config.toml
n_kv_head = 8
d_mlp = 1600
vocab_size = 21699
norm = "rmsnorm"
norm_place = "pre"
positions = "rope"
attn_scale = 0.166
bias = "none"
parallel_block = false
extras = ["local attention windows", "paired heads", "shifted keys", "gated attention", "value embeddings", "hashed n-gram embeddings", "a smear gate", "an embedding shortcut", "capped logits"]
optimizer = "muon_variant"
lr_mult_o = 3.0
lr_head = 0.0086
doc_mask = true
Each number is 128 + 24 x the weight over its row's rms, rounded and kept within 0 to 255. Layers, rows and columns count from 0. The size above them is the row's rms in percent of the matrix's.

# layer 5 MLP up, 1600x320, rms 0.14, rows 869-921, columns 128-191
size [105  92 101 107  93 103 100  97  92 106  95  96  95 108 107 109 105 100 118 113 115 104  94 105  91 103 100 117 103 119 102  97 113  95  87  88 100  97  94 104 103 107  98 100  94  95 103  92  99 107  84 113  91]
[[162 169  81 168 106 148 131 119 140 135 100 120  90  90 112 107 134 147 145 105  84 127 123 113  94 128 162 143 176 149 140 118 113 196 141 147 144 149 129 147 130 114 141 134 133  83 141 116 101 145 124 132 150 106 142 137 108 120  66 144 109 157 121 133]
 [ 95 128 146 124 140 127 113 149 189  91 150 113 131 153 199 111 153 143 158  92  98  77 120 141 149 101 167  98 121 164 109 138  89 136 124 129 155 153 148 122 127 134 110 140 107 120 157  93 147 117 134 139 110 188 122 134 151 195 142 177 189 102 112 148]
 [147 131 117 152 110 108 122 142 135 122 115 104 160 127 104 144  83  97 131 107 140 165 164  98 164 108 138 136 161 103  91 119  93 172 153 116 145 137 103 112 123 112 138 117 140 121 110 177 147 163 145 133 122  99 120 117 132 136 122 112 150 118 133 175]
 [162 130 128 157 115  82 138 106 147 145  96  77  96 187 114  88  73 135 123 133 138 116  91 133 127 161 144 116 129 110 120 152 146 133 159 133 114 129 138 128 175 120 165  98  78 129  97 167  97 140 121 109 166 150 120 115 144  78 135 136 107 117 133 129]
 [149 119 142 111 141 121 144 136 142 122 145 115 131  86  92  78 130  93 138 127 134 108 150 150 103 152 116 107 129 105 125 166 116 146 177 126 122 187 150 120  95 111 135 145 100 116 124 101 117 158  91 113 108 118 100 155 146  70 162 115 119 100 142 107]
 [156 108 127 135 109  74 133 136 113 178 145 110 129 126 102 101 107 113 142 135 131 161 150  89 157 140 126 119 100 147 138 127 120 140 125 117 179  97 130 118 127 109  92 119 123 124 120  69  97 149 139 102 152 143 145 160 150 134 131 139 103 144 156  90]
 [155 138 130 144 119 129 134  86 153  66 117  69 120 102  70 151 104 122 168 121 169 117 182 127 117 135 144 104 139 123 143 132 133 127 134 126 123 129 124 131 124 133 146 122 116 155 112 105 127 131 139 116 119  89 137 122 137  79 139 141 150 164 129 127]
 [130 102 118 164 125 116 122 123 110 125 124 116 143 152  96 105 154 161 124 126 140 112 160 109 156 130 120 134 126 109 158 111 146 144 146 162 126 118 118 145 111  93 178 167 109 145 145 115 121 117 128 100 135 109 151 131 120 144 110 112 130 131 163 137]
 [ 94 111  92 203 167 105 111 129 136 161 131 131 143 101 112 136 123 135 103 162 126 118 137 195 126  77 140 125 120 108 162 146 204 143 185 156 155 153 146  97 145 119 113 108 139 117 112 118 100 140 129 180 129 116 110 135 154 111 142 146 104 142 141 137]
 [142 136 166 108 166  95 104 136  65 132 137 108 152 144 169  99 112 122 118 106 122 102 161 133  89 135 119 133 142 144 119 107 151 121 161 140  82 176 179 143 149 114 127 160 120 115 122 124 122 133  88 131 115 150 124 115 123 113  92 136 119 122 157 168]
 [142 121 123 106 109  99 144 138 143 128 158 123 162 139 127 124 155  92 129 121 121 120 191 145 148  50 104  95 129 100 121 118 129 109 113 158 155 130  98 154 163  98 106 105 152 102  94 122 106 170 140 110 119 151 138 141 112 131 124 126  81  85 122 135]
 [123 124 117 118 115 108 114 143 126 124 181  95  86  94 112 131 160 146 112 123 155 152 143 118 104 110 109  82 149 154  95 190 140  94 102 143 135 132 198 110 134  87 110 107 147 131 134 145 145 133 112 129 117 104 122 140 146  88  96  88 101 131 150 144]
 [122  69 103 123 143 121  90 134 111 139 141 100  96 152 125 159 163  78 111 119 159 133 168 140 146 126 125 115 119 161  97 154 145 119 145 137 126 138 152  98 103 161 114 145  91 175 105 111 138 142 112 107 152 159 134 133 135 124 146 144 131 180  94 147]
 [128 107 127 114 124 120 183 109 129 122 135 121 106 122 130 159 154 158 134 117 117  85 159 148 127 117 124 152 114 113 137 154 136 154 149 109 126 153 139 161 119 158 150 107 143 145 125 129 109 153 147 179 108 146 135 163 129 104 118 140 108 118 166 165]
 [144 113 136  70 144  91 133  84  77 144 143 140 127 151 172 109 122 135 130 133 176 173  87 144 117 132 110 106 114 129 127  91 117 156 135 166 122 131 159 115 170 155 132 117 139 153 130 132  87 116 140 136 130 134 130 139 108 104 129 141 131 118 179 126]
 [ 95 112 127 116 119  91 142 103 142 126 149 158 103 114 142 167 104 100 145 108 127 126  85 156 127 163 141 123  90 125 137 143 125 102 132 171 142 142 102 174 106 109 147 126 147 146 120 146  92 152  80  70  90 126 162 137 210 117  73 145  97 113 104 160]
 [119 147 128 144 116 126 123 132 139 122 103 152 154 151 118 106 102 149 108 118 173 142 137 107 111 131 118 156 145 170  87 120  97 121 176 140 135 126 145 102 123 140 138 134 139 129 130 153 122 112 125 139 172 115 130  99 100 131 110 147  99  89 116  91]
 [126  99 139 125 118  95  62 106 149 123 167 128 136 155 145 127 145  96 128 173 116 125 151 132 116 116 122 114 146 142 144 130 147 176 133 123 130 132 154 149 136 134 111 147 115  98 141  80 134  90 150 159 156 165 143 107 175 165  96 111 127 167  98 147]
 [162 117  49 121 132  97  92 106 120  89 118 134 175 114 123 137 135 108 122 157 115 142 122 152 160 128 136 149 126 131 110 178 136  90 155 134 105 113 146 101 134 158 119 131 115 134  92 140 120 142 131  79 145 141 162 114 177 133  82 120 131 162 155 100]
 [111 135 135 123  81  83 124 104  98 150 166 149 155 126 149 165 182 137 126 138 156 137  82 113 142 133 144 119 106 125 143 162 159  95 102  97 157 142 134 138 170 130 137 111 112  77 125 154 112 123 124 140 132 142  99 112 105 137 147 134  99 117 153 142]
 [115 131 169 102 139 127 148 139  73 120 164 138 164 160 158  94  81 136 128 117 125 161  91 142 135 106 119 102 165 118 165 106  92 141 130 108 114 113 155 134  98 103 166 123 166 108 127 106 126 125  96  76 143  93 135 170 133 138 114 112 141 105 116 140]
 [144 108 148 129 120 144 146  84  93  97 106  90 134 141 106 146 103  91  92 158 133 203 152 117 149  92 152 165 135 132 112 165 115 149 154 116 114 122 126 116 138 114 106 140 118 115 104 135 170 106 115 135 133 151 134 114 115 135 113 150 126 129 141 126]
 [103  80 114 121 141 141 141 134 159 156 122 141 111 116 104 169 116 136  92 131 137 158  93  83 134 127 138 151 155 130 127 149 144 158 147 151 146 114 156  89 144  75 178 122 130 136 170 134  91 146 169 107 131 149 184 116 123 111 140 177 154  84 119 130]
 [158  90 154 156 153 118 142 124 119 132 137 138 157 143 129 172 130 173 118 114 106  78 118  89  79 122 138 124 118 140 134 130 118 100 104 139 162 108 110 138 119 169 114 127 117 109 137 128 124 102 111 116 128  87 139 103 125 143 102  66 151 129 138 135]
 [114 196 123 156 123  92 110 108 117 100 127  90  93 110  95 102 146 130 153  90 169 153 182 134 149 113 105 166 155 135 123 144 130 175 132 138 176 153  98 174 168 117 118 113  80  95 109 111 151 126 114 120 114 129 163  91 134 153 150 122 103 125 135 140]
 [104 109 111 102 147 161 134 158 156 122 135 102 138 102 106 127 138 100 114 144 160 142 143 102 166 126 146 127 142 167  87 157 100  93 150 136 115 112 129 109  93 171 152 131 128 131 117 117 102 131 104 117 167 121  82 114 157 102 143 162 111 155 135  97]
 [114 132 119 108 172 156 169 182 115 105 121 143 152 117 134 156 117 112  87 112 136  87 150  77  96 163 117 106 121 148 106  75 119 104 195 116 147 137 165 103 120 152 147 142 116 103 113 103 130  99 134 141 123 144 116 168 134 122 172 106 116 155 135 137]
 [132 108 138 110 106 154 142 132 100 147 107  96 101 125 101 148 117 142 122 118 142 149 104 148 151 132 151  90 153 110 159 152  96  88 106 128 111 177 140 142 169 130 177 133 105 147 138 129 135  92  68 127 164 153 157 125 131 137 109 150 161 111 146 139]
 [145 136 144  71  86 105  71 124  58 146 146 138 111 161 128 124 132 112 137 128  96 139 139 166  97 135 130 135 149 159 122 151 121 174 110 151 133 139 127 120 130 141 141 132 114 155 133  76 116 157 165 177  48 169 132 155 151 137 109 119 126 101 149 141]
 [178 153 142 130 152 124 135 117 106 146 151  98 126 112 117  93 166  94 161 133 199 169 122 114 150 131 134 135 166 131 106 109 111 146 118 133 122 158 131  95 115  94 122 103 164  89 132  87 154 122 210 189 134 137 155 126 165 122 138 135 143 154 127 151]
 [172 107 133  93 156 119 105 172 122  75 167 149 158 137 151 121 163 153  88 145 152 145 137 138 126 129 100 139  57 117 129 163 158 146 134 117 140 116 135 104  85 161 156  96  94 121  92 111 132 123 138 136 105 134  96 159 155 126 112 103 196 151 166 177]
 [105 113 161 111 127 153 134 138 125 128 111 125 122 136 113 110 100 134 149 128 134 107 102 140 105 166 139 107 106 109 147 158 147 127 102 137 136 164 125 160 146  92 140 161 116  91 146 144 141 143 117 164 146 132 167 144 107 126 119 126 129 154  76 162]
 [129 128 173 164 125 120 104 114 131 158 135 137 127 127 109 120 178 118 114 127 128 115 185 109 114 105 166 149 113 130 143 168 111 126 118 114 119 111 176 109 127  85 130 130 146 110 172 106 131  93 128 124 152 107  56 190 182 123 105 113 144 118 164 118]
 [106 124 134 134 126 135 104 119 125 127 125 105 135 123 136 145 157 155 116 154 126 133 141 164 125 100 125 101 119  85 129 135 107 121 104 110 139 145 150  90 119 134 130 141 161 135 119 142 109 119 126 137 134  92 124 115 117 163 165 111 169 135 183 125]
 [108 132 114 136 123 128 141 104 145 114 163 109 153  80 158 134 107  80 116 140 104 129 162 107 106 134 167 133 178 151  97 139 112 127 116 125 151 151 150 151  81 157 174 151 127  93 123 121 168 130 112 128 120  95 141 129 123 160 113 137 148 124 110 111]
 [153 144 186 135 140 172 141 130 106 137 128 132 136 147 181 139 155 116 155 164 104 192 122 141 147  89 107 160 159 116  94  99 173 133 108 131 137 122 129 117 116 120 159 112  32 132 109 122 127 119 116 137 121  89 146 137 108 153 119  94  95 124 163 106]
 [138 147 160 119 116 133 164 103 178 106 113 148 119 135 132 114 150 162 147 125 124 120 161 159  86 140 131  98 124 135 141 132 137 113  83 114 124 120 151 127 123 194 128 140 120 122 156 177 110 116 142 122 127 124  84 149 130 111 115 114 121 139 148 153]
 [121 130 100 123 160 165 154 124 121 145 140 147 108 120 139 138  84  90 138 158 132  93 109 144  97 121 149 110 161 100  75  91 120 137 152  96 122 148 131 124 130 121 128 109 140 131 117 112 125 132 126 186 106 147 150 132 122 138 152 144 106 147  91 120]
 [ 88 142 168 138 157 137  96  89 148 161 113  91 132 132 112 114 153  91  94 150 141  72 131 141 140 135 126 145 125 132 156 178 154 117 148 117 135 136 141 118 161  90  71 150 144 122 134 111 105 111 131 140 156 147 115 107 142 147 149 110 120 128 150 132]
 [170 147 110  97 131  91 127  95 132 119 142 131 144 121 152 122 125 117 137 110  93 127 124 100 127 110 138  98 132 113 100 110 107 127 154 122 136 159 163 132 147 118 147 119 119 134  83 157 149 107 174 152 115 134 111 135 114 176 109 121 127 120 118 129]
 [119  85 110 148 137 132 105 149 140 138 127 164 114 152 158  95 163  66 133 113 139 191 111 116  98 132 123 147 110  90 175 128 146 126 140 129 115  88 128 140 102 137 125 177 121 123 164 129 102 134 145 133 154  71 140 126 170 161  68  83 129 141 100 137]
 [172 128 139 120  95 140 110  96  90 105 131 170  83 158  89 107 122 157 144 139 114 140 142 126 127 129 136 129 116 125 153 131 132 123 157  80 108 142  90 104  90 189 139 129 109 134 140 195  99 110 175  91 162 118  73 102 126 123 145 118 146 107 107 134]
 [163  82 135 114 139 116 122 121 139 142 192 130 130 126 136 127 142 131 131 142 128 126 149 140 135 141 179 171 131 123 115 169 138 133 106 144 133 119 114  94 105 100 110 101 149 146  98 158 140 178 118 149 160 124 127 135 155 171  94 122 156 141 154 123]
 [134 101 117 103 147 126 118 170 136 114 109 104 163 101 115  93 160 164 130 149 154 174 103 134 154 120 146 137 136 130 122 142 107 106 143 111 113 138 115 132 103 130 125 162 147 139 188 129 143 163 121 118 146 103 143 120 117 118 111 137 157 112 163 148]
 [134 131 171 166 101  81  90 126 161 161 144 114 131 146 140 179 101 161 130 105  96  99 155 142 116 106 127 124 170 121  66 135 132 158 164 110 129 104 151 126 136 170 171 162  99 161 137  90 116 148 118 118 112 108 127 142 153  98 124 168 102 110 106 159]
 [ 93 130 143 120 112 101 125 146 124 151 158 135 145 123 127 135 126  77 143 109  72 154 145 107 146 109 135 119 161 149 132 124 162 120 147  95 119 126 108 106 136 137 111  98 132 113 147 121 112 133 118 134 147 154 109 138 132 120 113 121 134 120 126 158]
 [ 99 139 124 128 127 130 100 108 135 139 139  99 137 139 141 136 138 149  56 120 147 120 103 114 103 137 139 149 146 132  73 170 131 134 178 127 152  94 123 145  98 116 134 141 105 118 127  92 158 123 140 110 132 121 124 179 121 108 135 140 124 115 155 127]
 [ 73 158 134 114 143 113  88 131  97 137 112 117 179 131 111 130 120  95 150 123 135  83 150 143 144 160 146 135 110 149 126 133 114 115 121  96 143 106 129 131 122 114 138 163 145  93 141 126 166 106 138 134 162 105 169 151 176 163  59 161 202  94 122 135]
 [114 140 157 164 101 128 118 133 107 152 115 146 150 118 154 131 141 107 103 119 144  75  96 114 125 150 151 148 110 125 110 161 111 138 123 154  76 100 116 152 165 147 137 126 114 114 140 164 152 140 171 162 112 134  98 101 129 144 131  92 133 113 142 159]
 [117 111 180 115 142 155 131 121  84 113 155 120 122 118 136  77 165 120 149 121 142 134 124 167  84 124 110 142 112 128 155  90  64 113 118 143 138 138 134 158 110  85 153 124 138 113 121 100 120 150 120 134 183 103 177 157 131 128 110 175 130 160 123 125]
 [148 148 165 113 126 142 123 108  82 109 163 135 113 146 160  99 129 148 126 124  97 134 119 141 108 108 127 131 144 130 158 106 128 131 106 146 133 112 159 106 146 147 126 144 113 106 127 102 156 144 174 151 128 107  86 140 132 117  89 161 103 146 130 114]
 [137  69 110 133 139 126 130 125 149 135 158 133 143 153 169  94 158 128 129 112 137 178 126 128 103 173 115 143  98 136 159 155 133  78  94 112 126 121 127  88 128 150 143 138 177 133 129 146 126 136  92 172 118 159  92 165 117 119 124 121 148 162  84 112]
 [ 87 119 107 101 122 117 127 151 144 150  84 118 158 119  91 158 146 109  99 129  72 112 132 136  84 117 121 129 111 147  96 120 194 123 139 115  96  98 169 115 102 167 144 131 115 133 162 203 122  99 120 121 126 163 110 129 164 141 116 116 103 159 150 143]]
# layer 5 MLP down (transposed), 1600x320, rms 0.0419, rows 869-920, columns 128-191
size [101  95  99  99 108 105 100  94  99 107  90 100  94 104 106 106 100 103 103 113 114 109  88 102 100 104  93 108  96 116  99  92 102 103  85  92 101  99  96 108  98  99  99  94  97 105 104  95 104 106 103 107]
[[161 161  77 124 109 123 142  98 135 127  79 136  91 134 119 132 153  84 133 150 178 135 140 151 146 103 132 184 100  96 153 113 107 108 123 136 105  82 133 129 115 126 168 141 121 109 125 105 165 142 103 166 177 140 142 163 112 128 129 132 142 118 112 146]
 [154 113 143 136  97 166 140 118 142 118 150 144  97 101 132 120 178 166 189  93 134 168 162 129 116 164 103 126 125 128 134 130 145 134  86 155 132 112 107 141 112 149 146 155 137 135 107  93  75  95 107 101 125 116 140 128  79 165 132 140 150 129 133 134]
 [131 128  99  94  90 154 128 139 110 121 150 130 127 144  88 114 112 140 114 123 130 123 124 131 138 131 149 120 136 145  89 109 133 122 127 186 129 137 124 124 151 105 129 158 120 151 103 108 146 108 140 163 105  85 146 124 126 120 133 120 107 104 146 153]
 [ 82 122 158  87 164 106 121 155  79 176 126 126 138 109 152 144 117  97  54 123 104 138 136 136 117 144 111 160 145 150 143  89 150 156 114 127 116 128 127 113 141 169  68 125 116 150 144 151 145 144 103 101 142 137 145 165 125 152 108 117  93 127 136 101]
 [150 155 181 168 102 120 134 148 138 135 134 144 169 123 162 109 108 152 143 112 121 105 124 132 143  95 161 109 120 119 141 118 140 116  83 140 104 150 144 113 168 125 100 157 121 130 189 129 157 109 147 136 136 124 166 169 131 130 115 153 104 145  96 112]
 [183 149  70 117 121 103 116 112 106 146 151 138 116 114 154 149 108  99 163 104 169 125 102 152 160 126 128 123 130 117  59 148 139 102 151 139 163 131 140 142 176 157 115 138 134 128  76 127 105  90  99  94 131 139  94 158 169 110 126  98 161 110 144 157]
 [143 152 101  89 117 118 169 151  85 167 129 114 123 128 147 165 158 120 103 133 131 143 151 129 117  96 116  82 141 129 129 107  92 137 147 131 178 136 131 101  98 121 133 113 100 147 151 121 127 143 135  95 141  91 149  93 142  74 157 147  77 138  99 100]
 [109 140 118  92 146 150 129 164 141  99 113 143 131 124 165 133 138 140 108 110 135 157  78 116 132 124 143  95 137 145  79  97 134 111 145 139  92 144 107 141 151  86 138 109 160 129 150 129 149  78 166 138  95 129 120 149 152 113 139 136 141  90 101 122]
 [120  89 119 119 155 122 132 117 136 131 153 103 141 185 159 122  81 155 149 142 118 131 123 154 157 160 161 124 150 138 110  71 136 145 151 123  99 158 136 140 139 140 118 164 102 158 121 111 103 145 133 162 149 118  90 116 110 133 127 104 146 123  98 146]
 [ 88 142 136 182 165 147  92  98 142 117 143 143 130 139 135  90  92 115 170 111 128 100 125 161 133 144 169 123 146 161 116 115 162 147 113 131  65 112 155 190 149 206 114 176 116 103 128 143 153 126 164 166 141 125 122 137 117 165 120 107  66 160 137 119]
 [117 136  87  97 109 140 133  96 122 153 123  99 136 117 129  97  98 138 137 119 167 135 137 120 136 145  80 137 153 129 160 181 151 154 123 124  74 134 132 121 150 156  42  80  85 110 153 142 126 120  71 181 141 134 104 139 151 177 140 145 134 108 138 137]
 [171 127 148 156 144 125 116 141 113 153 148 106 123 154 154 115 157 139 134 119 179 112 150 128 137  75 143  98 127 131 111 137 127 130 171 142 148  88 145 136 172 151 146 162 136 129  87 116 143 128 114 149  93 113 144 120 140 134 142 161 139 120 131 127]
 [127 155 160 150 144 105 128 143 141 116 157 129 167 143 114 168 138 127 172 167 150 155 130 132 103 152 143 146 129 137 141 137 135 108 141  90 131 159 176  97 111 162 118 149 101 135 141 132 135 136 146 112 140 117  95 136 182 155 146 155 116 160 113 137]
 [106 128 124 143  61 112 136  93 177 105  90  78 146 106 137 173 135  81 101 140 117  90 109 155 134 137  90 135 100  97 123 152 132 128 102 124 137 116 113 163 135 106 130  98 148 139 113 100 120 138 120 126 120 154 156 117 111 116 139 134 122 100 145 139]
 [119  79  81  66 127  96 126 129 139 103 110 111 111 171 111 149 118 129 124 110 137  79 119 148 132 157 149 118 100 104 138 104 149 149 114  99  85 104 105 124 111  98 116 128 111 112 126 105 105 127 166 125  98 160 140 115 172 125 126  95 136 128 159 113]
 [138 159 121 155 132 149 174 129  95 172 151 130 167  90 104  88 138 137 149 153 122 124 136 141 138 134 104 132 131 110  96 139 130 144 121 138 164 138 122 145 113 158  98  89 137 114 142 154 113 157 115 117  80 129 126 132 100  87 141 112 106 106 122  99]
 [ 87 148 145  96 163 136 114 127 141 119 148 140  86 136 170 109 141 119  90 136 105 152  80 165 123 129 146 114 121 147 119 182 115 108 109 119 130 132 183  53 103 127 109 129 162  83 129 127 123  99  88 138 151 184  99  72 109 120 103 103 146 134 125 133]
 [159 145 131 116 123 122 135 120  90 185 167 132 126 128 132 111 151 110 104 118 107 144 131 140 136 129 113 143 126 133 148 143 155 113 151 117 142 136 151 132 113 102 136 118 120 138  98 105 103 150 164 104 169 124 137  76 126 108 128 128  89 173 135  99]
 [121 139  66 106 161 120 130 136 100 140 117 156 134 133 100 123 144 181 147 106 138 112  87 146 135 137 175 109 124 108 181 120 152 144 125 137 162 107  63 131 132 126 138 133 144 114 119 168 141 129 139 111 151 142 155  87 145 173 120  77 130 157 134 141]
 [111 147 114 109 109  94 147 121 104  93 122 140 146 132  95 210 165 124 103 137 116 122 123 173 166 163 120 136 108 137 131 150 128 132 153 119 160 116 183 140 148 149 123 141 122 128 145 125 153 132 119 136 153 119 120 127 133 106 127 140 149 120 155 130]
 [123 100 138 133 133 140 119 128 124 164 161 123 110 109 158 115 104 140 122  60  98 144  92 109  94 122 122 147 139  84 134  98  98 116 130 122 139 144 129 107 116 164 119 112 134  87 158 138 133 157 108 126 130 100 128 166 172 111 112 134 117 113 113 116]
 [151 135 178 137 119 157 144 135 113 100 133 124 145 159 121 128 144 144 104 119 116 133 185 117 106 132 130 115 155 122 135 160 134  95 138 120 109  96 162 132  91 117 129 116 138 138 121 139 146 174 108 168 121 169 148 117 139 127 150 118 145 152 117 122]
 [ 92 147 130 148 125 132 132 100 180 113  90 170 138 130 158 158 105 140  84 120 151 117 149 115 132 187 114 129 102 113 125 103 102 148 136 106 118 129 109 126 129  88 139 142 145 153 147 131 155 105 170 137 149 152 113  97 165 126 142 116 148 125  83 123]
 [ 88 131 157 120 130 134 108 145 152 170 111 110 134  89 111 201 155 135  90 119  94 118 138 148 138 131 126 147 137 111 143 128 125 146 129  68 147 114 123  96 139 159 142 134  89 146 134 150 152  92 145 112 131 125 116 204 149 106 161 150 120 154 163 100]
 [110 136 127 115 162 114 102  93 119  87 135 140 157 161 131 134 169 146 143 137 105 108 122 140 127 128 127 181 133  83 156  96  60 120 131 134 136 141 105  95 121 121 125 128 120 120  80 122 159  96 111 111 133  99 116 170 137 156 125 129  85 137  99 124]
 [130 110 112 160 104 180 116 153 147 114 132 172 128 112 158 113 137 116 102  94 173  88 198 117 110 110  75  95  62  92 102 125 152 103  99 123 162 129 115 147  87 102 109 116 127 111 126 128 122 111  94 135 142 135 110 131 123  81 131 144 134 157 126 117]
 [130 144 158 135 124 121 110 159 103  90  89 167 140 126 129 111 108 153 127 133 103 127 132 107 125 163  95 137  86 104 144 138 135 118 177 133 124 101 128 162 158 120 105  80 168 122 139 135 147 138 157 114 132 103 124 136 124 143 124 115 128 142 131 124]
 [139 144 106 181 103 143 110  93 115 107 143 127 123 130 132 196 130 134 140 122 166 126  60 112 128 181 116 157 125 128 108 135 137  88 145 125 134 120 105 130 136 121 125  97 141 145 177 133 141 115  88 147 131 118  94 124 130 125 141 129 136 113 134 128]
 [123  73 121 120 163 132 105 105 124 128 102 166 124 159 137 128 136 142 111 110 101  91 121 113 115 154 110 141 137 121 159 133  97 130  91 124 130 144 111 151 135 112 133 127 157 148 104 125 116  80 109 149 102 158 130 144 154 137 150 111 139 127 107 117]
 [152 128 107 197  80  87 101 117 137 105 122 198 137  94 150 133 104 109 131  91 148 156 161  81 134 114 176 133 150  96 119 145 189 122 122 118 147 143 179  96 141  90 123  94 145 111 150 144 137 131 146 165 157 128 138 124 129 119  92 116 100 124  93 119]
 [110 110 159 134 122 164 101 130  99 107 126 205  77 112 154 117 110 156 110 133 135 117 138 151 148 145 119 127 110  93 133 110 143 177 132 124 140 133 106 127 163  79 134 165 128 106 111 129 146 155 127 113  88  92 127 134 115 130 116 127 136 136 118 134]
 [122 125 153 110 121 113 148 124 126 114 136 123 143 159 154 146 148 150 130 131 121 135 131 145 134  94 158 123 133 145 145 118 165 115 128 116 140 142 114 156 139 120  81 110 119 141 117 136 141 147 143 136 104 131  88 135 117 160 153 152 127 157 140 149]
 [133 123 148 165 119 106 142 129 126 125  98 149 133 164 112 131 101 154 126  87 132 148 131 145 127 144 107  99 160  91  76 104 147 109 138 115 149  93 167 175 110 120 150 131  85 156 120  98 134 147 115  90 102 129 192 117  95  89 137 144 128 130 127 156]
 [113 100 190 108 133 113 136 118 126 136  88 175 138 150 103  94 140 106 141 130 115 152 125 131  97 174 126 163 156 160 142 163 131  81 110 151 119 132 128 116 130 129 129  89 161 109  91 181 149 113 112 123 140 173 149 125 104 131 158 143 157 125 122 164]
 [114  99 156 119 111 140 136 112 127 130 135  99 103 105 114 115 147 116 139 135 112 148 151 115 120 114 104 179 153 128 100 163 106 110 122 131 104 156  91 177  99 130 100  69 144  78 127 137 148 108 143 149 123 147  52 108 103 128 100 111 140  98 116 143]
 [153 162 127 142 126 145 131 124 105 138 109 107 124 110 132 114 159 129 113  87 116 148 138 137 128 165  69 109 125  94 159 136 138 110 130 134  97 136 114 137 141 152 112 165 143 167  96 116 144 119 154 128 100 110 109 111 121 126  97 173 127 122 122 144]
 [141 141 146 118 176 152 139 115 108 173 142 151 110 162 112  82 193 108 139 104 141 116 131 127  82 122  90 163 169  79 136  98 127 137 132 137 130 133  78  55 117 142 128 109  87 105 107 116 119 167  81 139 142 153 135 191 106 122 151 165 103 128  63 132]
 [111 147  92  97 124 137 110 119 102  98  73 113 130 129 104 106 160 136 127 110  68 107 117 109 110  99 119 146  99 130 142 136 141 151 114 104 133 135 169 118 132  97 129 147  70 127 104 152 134 148 160 109 109 100 122 141 113 110 126 120 148 110 108 157]
 [130 133 130 120 158 138 133  98 119 101 117 138 169 116 120 140 110 146 152  86 131 169  82 132 122 147 109 141 152 109 182 152 101 142 136  94  92 156 140 128  94 105 112 150 138 116 118 125 144 132 149 107 122  91 140 119 141 154 156 158 141 100  94 142]
 [135 100 168 155 142 213 129 102 123 158 145 119 173  91 144 121 147 142 136 131 125 147 134 103 138 124 119 156 124 130  85 105 152 156 134  88 137 138 135 122 121 128  92 122 140  81 169 163 102 143 118  85 126 160 159 146 120 113 125 109 147  87 148 146]
 [132 143 138 119 147 164 167 126 102 107 136 173 128 141 131  91 127 150 102 109 106 135 137 150 176 130 126 131 142 146 112 129 124 154 132  90 147 146 200 133 193 121 122 111 142 122 110 113 119  82 132  90 100 134 161 142  85 151 151 137 100 144 131 139]
 [140 162 159 145 141 149 149 165 130 130 125 120 116  94 151 111 126 101 107 186 119 114 133 140 136 126 134 177  66 104 142 100 159 111 120 108 113 174 180 134 125 141 119  96 143 116 148 100 130 137 137 173 113 130 168 135  83 101 152 136 127 150 159 155]
 [177 105 142 164 114 140 151 128  92 179  98 115 126 159 137 141  96 166 133 169 108 122 101 143 133 108 138 157 108 158 144 146 157  61 137 165 139 158 134 134  87 135 106 116 130 125 141 117 144 106 134 133 129 120 101 105 143 139 110 167  89 117 112 100]
 [112 163 157 107  95 138 101 131 131 103 140 154 125 125 104 144 125 124 146 124 130 129 108 119  91 121 136 126 162 141 117 123 139 127 137 132 142 118 136 105 139 121 100 101 123 139  99 131 133 166 148 137 191 110 132 114 118 144 144 136 127  86 105 138]
 [130  89 140 140 118 117 166 136 141 139 109 125 127 126 127 136 103 162 120 117 148 134 130 137 165 131 132 112 123 137 116 152  89 142 138 153 166 143 143 180 135 103 147  73 148 121  92 107  65  98 132 130 104  88 134  75 136  94  97 127 139 169 136 153]
 [135 143 113 111 127 120 164 107 137 109  88 118 115 179 157 149 149 130  98 148  67 107 109 107 140 131 147 142 146 132 167 143 172 119 155 163 113  96 128 133 125 143 169  94 105 159 118 131 126  94 123 142 145 119 131 140 131 119 144 120 143 187 151 110]
 [142 131 160 112  60 134 105 126  98  94 110 103 134 137 168 101 147 128 103 100 171 109 118 138 134 124 124 134 101 140 102 136 128 143 164 101 109 136 143 135 143 145 146 105 132 150 132 153 145 135 114 111 125 131 125 163 135 108  99 108 117 115 140  88]
 [127 109 150  82 132 108 103 132 165 147 167  95 143  87 109 140 166 102 115 127 167  78 126 168 132 110 127 110 147 133 138 103 151 131 107 133 108  93 114 122 142 128 132 105 120 158 148 159 129 117 155 127 165 152 136 131  97 153  91  98 170 143 162  65]
 [158 155 127 106 136 136 119 158 107 123 130  85 105 114 136 115  64 125 139  90 126 141 177 123 117 100 121 125 131 120  65 124 116 134 149 163 158 132 147 167 135 141 118  98 175 109 137 102 118 149 115 113  88 150 117  68 136 137 125 123 110 165 140 131]
 [ 78 109 129 151 160 123 137 139 138 150 119 179 142 116 137 114 105 102  83 133 120 139 146 162 110 152 157 149 143  97 131  92  90 122  85 143 114 111 121 116 123  88 109  81 119 107 139 107 134 160 172 151 169 117 138 123 156 152 139 134 122  87 114 133]
 [136 116  82 146 152 161 106 140 127 154 111 117 135 135 136 162 114 138 133 147 118 116 124 113 148 149 152 129  92 115  99 138 120 132 144 119 170 151 130 181 125 112 146 119 123 141 102 115 100 139  94 116 165 129 151 129 116  90 131 127 117 132 150 121]
 [161 134 113 107 115 105 126 137 142 122 145 139 149 106 129 146 164  92 149 108 105 151 112 152 115 146 143 112 108 118 145 125 130 162 139 101 110 125 158 143 162 116 136 121 119 146 129 118 149 125 144 141 146 143 134  86  89 138 120 182 164 143 157 107]]